config.yaml
hidden_size: 256
vocab_size: 3695
norm_eps: 1e-06
init: "trunc"
learning_rate: 0.00478
lr_head: 0.00756
final_lr_fraction: 0.0
dataset: "wikipedia_en"
Each number is 128 + 24 x the weight over its row's rms, rounded and kept within 0 to 255. Layers, rows and columns count from 0. Numbers have three digits each. The size before them is the row's rms in percent of the matrix's.

# up: layer 3 MLP up, 1024x256, rms 0.221, rows 922-968, columns 192-255
# down: layer 3 MLP down (transposed), 1024x256, rms 0.221, rows 922-967, columns 192-255
up922 108:081135135176174123110122149116158148148120117108152122151156117161171105109114142132156121092148191138157092121147128146102127186130140127125063184147137143138106136129132111155142117154130123
down922 095:129124159149124136112151096139123143073118139093142113135081118145150138122112111162127158143144142134157117136158117136109138092139151129129113120160114124175119166171121123126123171146139120
up923 103:149099176130102126105084108142171128121130121090145126079153098072133122106125136147139136136150089121098132088119119175133148118098146132171104121157141157136145154123109158087116101107119150
down923 105:108129115097142124138141154178123139147155116154175127117126154140125194108066152154127124109106145087100080154121127135107129119140095187109163168173156164144123129114158145123132126132104129
up924 108:101140169142174089101144150140126125172138136129151117132163151151146143137129150136110147108144135158107132108171113137106173111131066120084073105133099192163110124140170134176122158134138129
down924 106:127163140146137142110136153160108119175101084153158112120133130131117159112133124120107123112113114120109144162142118095122103123107074124088149111154122147123134181186149152136158087094112141
up925 092:141150139121118118161122100136129143134082135117113117142154157188157122114095111137121135158094125068081167134115166106105128145141113124155117126125139138133149084113125120171142119094101095
down925 098:146129086132141125137103168174147086136129116088069098161159168132089119136105130127124153102111144142144139119095124159128153123141134136151136155164111125159144164135108115103123111100125085
up926 102:109108100109146124111096154156123110135084100099084158137101142130120114128122164082106100140143135135124118140115116137134147129111129114128132141131153159103204127164099118148139172124107161
down926 101:158143138129107112132196157151137121124130113123127137158111145154151137140091148142157122167140083150114129135113110135136073092133118113103112144097103118102107122105134105130135109135119125
up927 097:145108189151116135142126140083133132106087135110143075115122157147157135127114145161114179108149118093139140109130079100153102172135143168134136099148168088175148144092102151145146131106121131
down927 099:088128130128102126097137172133130155108135129105151102103138135128099127097156137126170123134189142148148151113120140118139095122113123104118147176089109133081135153106141118110207126130104130
up928 100:103124141149095139089119092171118140108159145177112125142144127116139098111101110141094131149135123076101093185173138112109114132126149107148122107146094125146132110157128112116141120118111117
down928 096:171120123160117105090127134139145158160106151138120155079111129158143109117120139136153114075091139140154100195086154087125146146168138135130091138117124143100152062185173097134123128096089119
up929 103:129095136145111143159123158144086103136148114133142107141108145143136091151142123117087137107114119147166143167151159115176093103125129124171146159062129167149131122105130128107142177147136181
down929 106:101168153129127117141114138137144142070101088132131149126118116145120124098100135108137142116102138140151157146138134148117135171133105130127140105121129135125132102103143086085128133157137152
up930 096:126102138129151156116136147145147130112109108110108088134160192149133156129120154151116164155089146138105135165128140140139123107151099059125160162098135146116131135112134106122118142126106155
down930 103:127140115162108127153112126128103079126137130131114116056158124118067145131107114137109107099088110091139134125089113131126155101158151126133140108142110112117121157132133110149112095120143131
up931 100:111163175151150125157112115110138107120135082144174138096138099118156125155116107146130119123091129134140110132145127099129112151151139098140120151121128142127142102114142133110187126105152179
down931 096:117175128123147138108116138132156161124139120154138100103118131090140140170119149115164150080133157162136103152097120079132110129165100116150083150087157153126141159112140165149104091127153087
up932 098:109131141134188136177132100148149102112172091144119117144138134109093118126137127138132113103130152155120094147141175137123083126144110135149090132165128147113142133134178098119122177102132143
down932 096:137146111138131148131115071082125150104101110123133192142147134166123120099099102095107097118110144119148151159139098128143132115127096127151144130135107101130148156150127149146098125072082128
up933 096:113135122153135116158147151127149099113129151091104092147139099102128127107139140146081119109156152112131114165144117087173142110157124187147153115115114139165116169149087153127134116136122145
down933 097:098145139094121113136155105164107099108072113103106139135099142167101115125129121154175119120145087131134148123127147152139137159064097118090141150083126114114085141084121082112150148103080114
up934 098:149144106081148081129141156132151143135123108140137117125129083131070126094143135099142117129128118139116142102116126164113102109137143117125058181181131092122119110081125142132120121131129133
down934 099:150140141116171136127146127143151127155124170133123121084112126157107108080121155102151109116158118140145122181090117120144114122149131123139120140175132161168154125129107122084168126130183154
up935 101:103121150095086124148104119143130106126150162140165101180126136053093150112127126124152122157092149101112149136147129126147109063167134142130093111110125181157149128121136128151118163155105172
down935 098:146151133149117143114159131114148108094098152147109148096118131130174148112142136139122085116167161112125090123129159130183130110152134107142207135098077067129166140133166099110121130106101129
up936 102:103123132116117141130121103162136150099115075130112089097052134134137144126128143118147111108119115170136159109132124160094151131124150163128111112153104136122136098105146125113139106118132146
down936 096:106123117075095109080100092105102090161122116117129082111144122135157125080127128076151160097160130130171085193137144143139082125148177084126127155116082117082156125114125129137135106143124148
up937 102:099133121123140148166131135143111132171101112161120078096129164120162106098115169143130131127148098152104137174140147121125174141180129142182136139112145140123073069130149106136125121086143123
down937 091:104138122119151086130135152116095095124139142120128164164112149152107128120104140128165138143120137145139095082115138146169116130110124139151170118166111164116176136128113114147097142140111137
up938 100:116088110113133165096135145116114118112117151156148120140132137129102134116128132080102124108143161076129136124149143097159103128166101150077157094122123118118130112128110120133095132159140114
down938 110:075125128122117140104152159125116113135102122135107102141125114105107130100137130065137115137172120132134147123128133122106126164118127144148142082110114142153105125197158140156099129194142138
up939 097:118159087091138114153150128116121163153099166151135129143102129132141128145150128169134139100147100165130132085137151087128129123134143157128144114129079121143154093141142144126127141161117109
down939 097:130110100183134151062152147114095159091142113158164133112113121139121122119082168091130142127136161093154160085140130126123142101117130130104114124097108131099163099138118123169194104133165164
up940 097:089118128147137131122107118122092119162163123145113138116132138156174110108126088138139121132151148064165122139123106138120138126132128131169145141135136153097109163168161145114137166117132092
down940 105:120123181116097128108140129115145118130118121143148102093166121080137156120123119159133176141122118149153116137164132145124154126179111114195147147127134112123090138160098137062174122109130122
up941 100:114121112130125130111122153177136127123157134118129120116102105128105155141170142128112108092145179130113115059142116145124132135119112121143171109128098153103150152118104153144138124120130097
down941 100:120117092138105133116152113142131111080127141162138097112122172147143155128136151106139125126164135123171089144152169127137085090152138138147143111125098105165155118130077164131106101123135150
up942 107:143099103118093104121110102139189122123153166127066109120134118098161133149161088136121185110130166139116110128087132094123143183132084132120091107140110133116119152094078182182135129139132106
down942 094:158106097099159125134132140151105106138129117143108123092171144181164105151127157141123096115125098117128110128140158132120084105064131109137111152063147062091112140123154097117154116076161151
up943 098:097142147107086111103079144139187111116131098074064138120140151132135143143145125137093095126128132113132154145158111123117173116184132152128106158159125114111119126152117133154141126121104124
down943 087:141118131111105161133141127106133119129078149149138194137144146135149153131105160130130156152155145150130090131167101129154133116122138106162137128097152153146140140121167163084149168114158133
up944 097:149104132122139126117171146122114118159131104131112121143077130120157135110118133124108196113155162161149119130162167143081150130148080150173139156096112124140152118079177142135102139110163135
down944 094:104140102124119124103168127121171089069138119159125126106135125127141183116106117118141140133130106158107110119144101094122142132162130108139164167115091148110124089123122162090118088087085158
up945 098:113106083128082121086114136138122171159124160121182066132120136129137142129094154160093118096102098125102164134143155120114146117127118124138147112163162140138090139151128091110109140133119151
down945 091:165065103116136078129102108102138123102136135111104131099148127128123087114119119148159146106159137126117096140064088080147122142134155126147168114134151118133124119109159119122108100154126116
up946 096:106161110121133134138139197150143127129130176117138085131100095118129109140140146146116113135176153127142115101176135083109106123118187142129122138138125177138140126109112155155119110167158106
down946 094:146111091108116151105119122174143102128148129093149104107115115110147150123150164109124138088113089128146138089135142154118131139125134180161135139163093149135179110122110113132078119065136120
up947 103:122101154189115128121143152099144127122147104159160147116113115160095109120151114154103164138114120145092078121153138093094157142089105085116126139130118120156203123120156113144167150139102145
down947 099:129157130136102132126073131181088113163158120127100129118109142124132141125144103062142077133137114150113114164145165119160130113138116127144121153101119159157089149083155146112160090119113177
up948 097:146141142126133122118085157128145113124166131146138143189140088095109098085164085149111129130149121102163118101153136162165107166117146122153147164170115090114118130107130119148123130105134140
down948 091:108156144155118138113124127074095134118125089094133098143097105092108194107123151105130153104112143175096132131145124121101138118122146114116132112131099160123142146156181103130128169110135126
up949 102:115133094119142119073115096138116147130175159109132134129096143116147122180107112140114144132111140151124142097098114149081134149115111118108124195074160103160127094164094101116115153148151136
down949 107:109107110119115120127142096163122124100121205151133149104113138119092116182090128134160152175124122145122145119090163137104150115132131110099143120105138109102139080167109144071121079139153115
up950 093:125116114160117142184132158137128130131090143125126141143150179127128083130117147114131137125111090122163175145141126136144112128102104135094110102121128090078072070190115124146186164093149103
down950 100:140144136166103088141148153135122148075106106101077136168098130102117115069136123094116141109109137146101104085158086108119108113138116135115124117105111109129118148116120120116141085093156144
up951 103:148114119129151122173162155169161136101147100128140135115132138149143115136133081116085140154137135108116156098114082121129124194082133122133105109126117126117164154121123134129104136115171138
down951 107:129108106125087101157165104133117159158109097135167119132122110091144121106127092144141140156162159143091112154125102147151163155065107187096150130090152107163125095133112101143132133103172165
up952 100:105136126145113077141158105130110127098136087117152102111140126153126133077118126094138152123142115100094153119134145105159113057175164156117131083127128146135166146138125151153151128078130150
down952 104:110140118139118082147184127120071104123106118126100129128086110135118128115130133136143117156156116134126119158121119119138110113140134101183115149125106148125155171128103101102161143097137126
up953 104:142138163136081131169164146175132149120152162112087120142121137143111108138116109085111131111068088109109134088159122098084143126111139131117123118156141169103143103115133141133156160135173130
down953 106:207143139122123126118150118130154126134127155133108127154106088121089157142127131127116131146163124097160088132100116135140131080178141113138151128112100166137116134117141150097165138129128137
up954 099:123130075104086124147137107145139077132104083153141139079148179152146096108119130150125096127149128163102143068135154126165130154102076159096139101092099188133097052136138110168137128132153100
down954 098:070142089110098125122106129097089138125139139091188120098157143120148159129126107115117118128134117153146188139135114146140172167140120130113093118138146100157131156097153118133124097091142119
up955 101:119119154097132125156086169147130120096125123138145130126104134099154125135110144107159142140130094134078117145133116082122131149134093089154146157126151122110129147147078149107165102141110145
down955 095:110142100149116124148120102144102119134101104096114143132134145124132156134108084060115120144118117121090130098098153126101127141161126147130134154187134114167088101142088102066123140156123158
up956 111:111149150133157136145089136103121132101118109136172094118143111161090107127122124097100106085144104124155085160144149107166108094147114127124139163103160140126152118117101137106070151111171084
down956 098:129103096055139136132164064133086137149139107134134090162113122111120118149176136098147104114122123138093096083116126137110097114144123175120133142116080110146129086122181130142114084156157134
up957 096:090116083105124162124131097154102148124158150133145121130123103129102123158119093122096145099151139138127169141141141122119147154128081103147186135146107121140151125140086127142134111130116172
down957 090:158107156128146145170138158130120119124137111105109163113134130129161122129155125109121082094190138119148092134147186138156136110145094139117111097149108106140105115135105202099098112107129117
up958 109:142125095155136145124141145134114143141126155142175114139138126125134131148102137068116116148148111152164110131149144184089105155116141111114140180135146103170106143084125115115146080133163122
down958 101:105124103124116150163146163136181123135128145147143124121169126128120151100141134121121097157137097136104142148161163112075113114166159119146096157071128116146133147125120176117114112108127114
up959 099:135160113080140137188136106118119150150141134102091121138131114161097105163107117138087107118103148147116161113148147105102136169111116119110135163166142154117126108113193159150124118153133119
down959 109:106106140165120098129192145079127103134127148145126122143125100149135159094143115146079127175105134101123127092108089108109151120139102103127120155138120122134132149120164139122093144150159130
up960 099:147135117125192107118139163116142144117121115112144110102066097134123125173108120119100123107112147120147104100131128120118120157129152140098104151142110128119117107123136109167097112130121102
down960 096:141122167128164148116144111149139098117096140127094140138140151145129152132110183145122131150141107119141112115135105153120102122109103128101131085131163129109119137169133117095123099137099142
up961 097:130116134161222121097103133136114100107159165122138105148137100122148108180182111152080139142113121120142112148136105159068158102128157104141086134107156131128125132132127091175123161119118162
down961 094:176147110156108141112132130131140141118096174141104122166089106114133158104086125142128143119131098147156147097188139091103140120176100125138141160169133151149108147124090154118123123119126142
up962 100:121154148130126109086141127136186107108155092129152051117126139178113111165126121129149106129084102156129128103130132109164155114112115099127111127130138128118134166121132159115130125136127133
down962 106:134105114143136159057123129157149120114158145127110049131151142157080146197130112139154119110110122159145151122111140081110153143141118181142126145089143144131102156130113107135143159136136134
up963 103:122098132113098115139118105142153095089127140139133112121159104138118133128139148126158139206083134138130118120155114129120130139165136071117119129133126144108145125090147088138132145085149053
down963 104:137077161138108077106148124111130139064110155060116155128089094133127118157171099111163136135112106120100151130145103106164125121109155139128157100147111134143130169146094135135102117103129128
up964 111:168112136087096107112107120131170146170112107103110157160099159119158107121118150108118128144135111100130090123103148183084167161131107092108139136182130118183174138163116132129130120145125144
down964 094:126141118098106115138157121112101137093170095161061164117070107131133116111170196130137127111115141109123112146138158140102147113117147133156095143169121160139152155172116094119122136144129107
up965 095:102116157123121157125119120139117123162138140143121135144121146131162124142081131107091117125077099087154163133150127132154154129098135119137145094095156126111118052124114149136164140137128136
down965 106:088090122120149127151071119145164146131133144136156162138137114164137133118104117138066121127135138143128178111146130130129110118135134105094125075139111125110114074140098130147130131141106146
up966 102:106140144114111123134136146139158130142143086117134105124126155150090102137101126127116124096186107124117119147130162157120112142107130109120164123132116149139132115127118106136146104145134148
down966 103:124127106084121132070156117142149167109122151129110123106135117159128123082178111074112134153158107144089084121125136126127085124093161127146134110133105140098148148122157127127126151167083156
up967 099:102132083137141106124117134168132076143165108117160069189124102148131114123096143124122178109153134111077114132135127167140082126127180152116133116126113115149116109121142107092123139158122171
down967 100:121137111132131101141132133135150096176132124087110123098116148141119130129153153160107100126121154128119092135138147157142135143133133155127114124166140111122114135108098124132114108155080091
up968 100:117181147117126132100105128119140126109089172134119144115157135103128173134140109136123109100095149088091138096124130088122166152149133114182131098108152130137139118124132127131104153147104140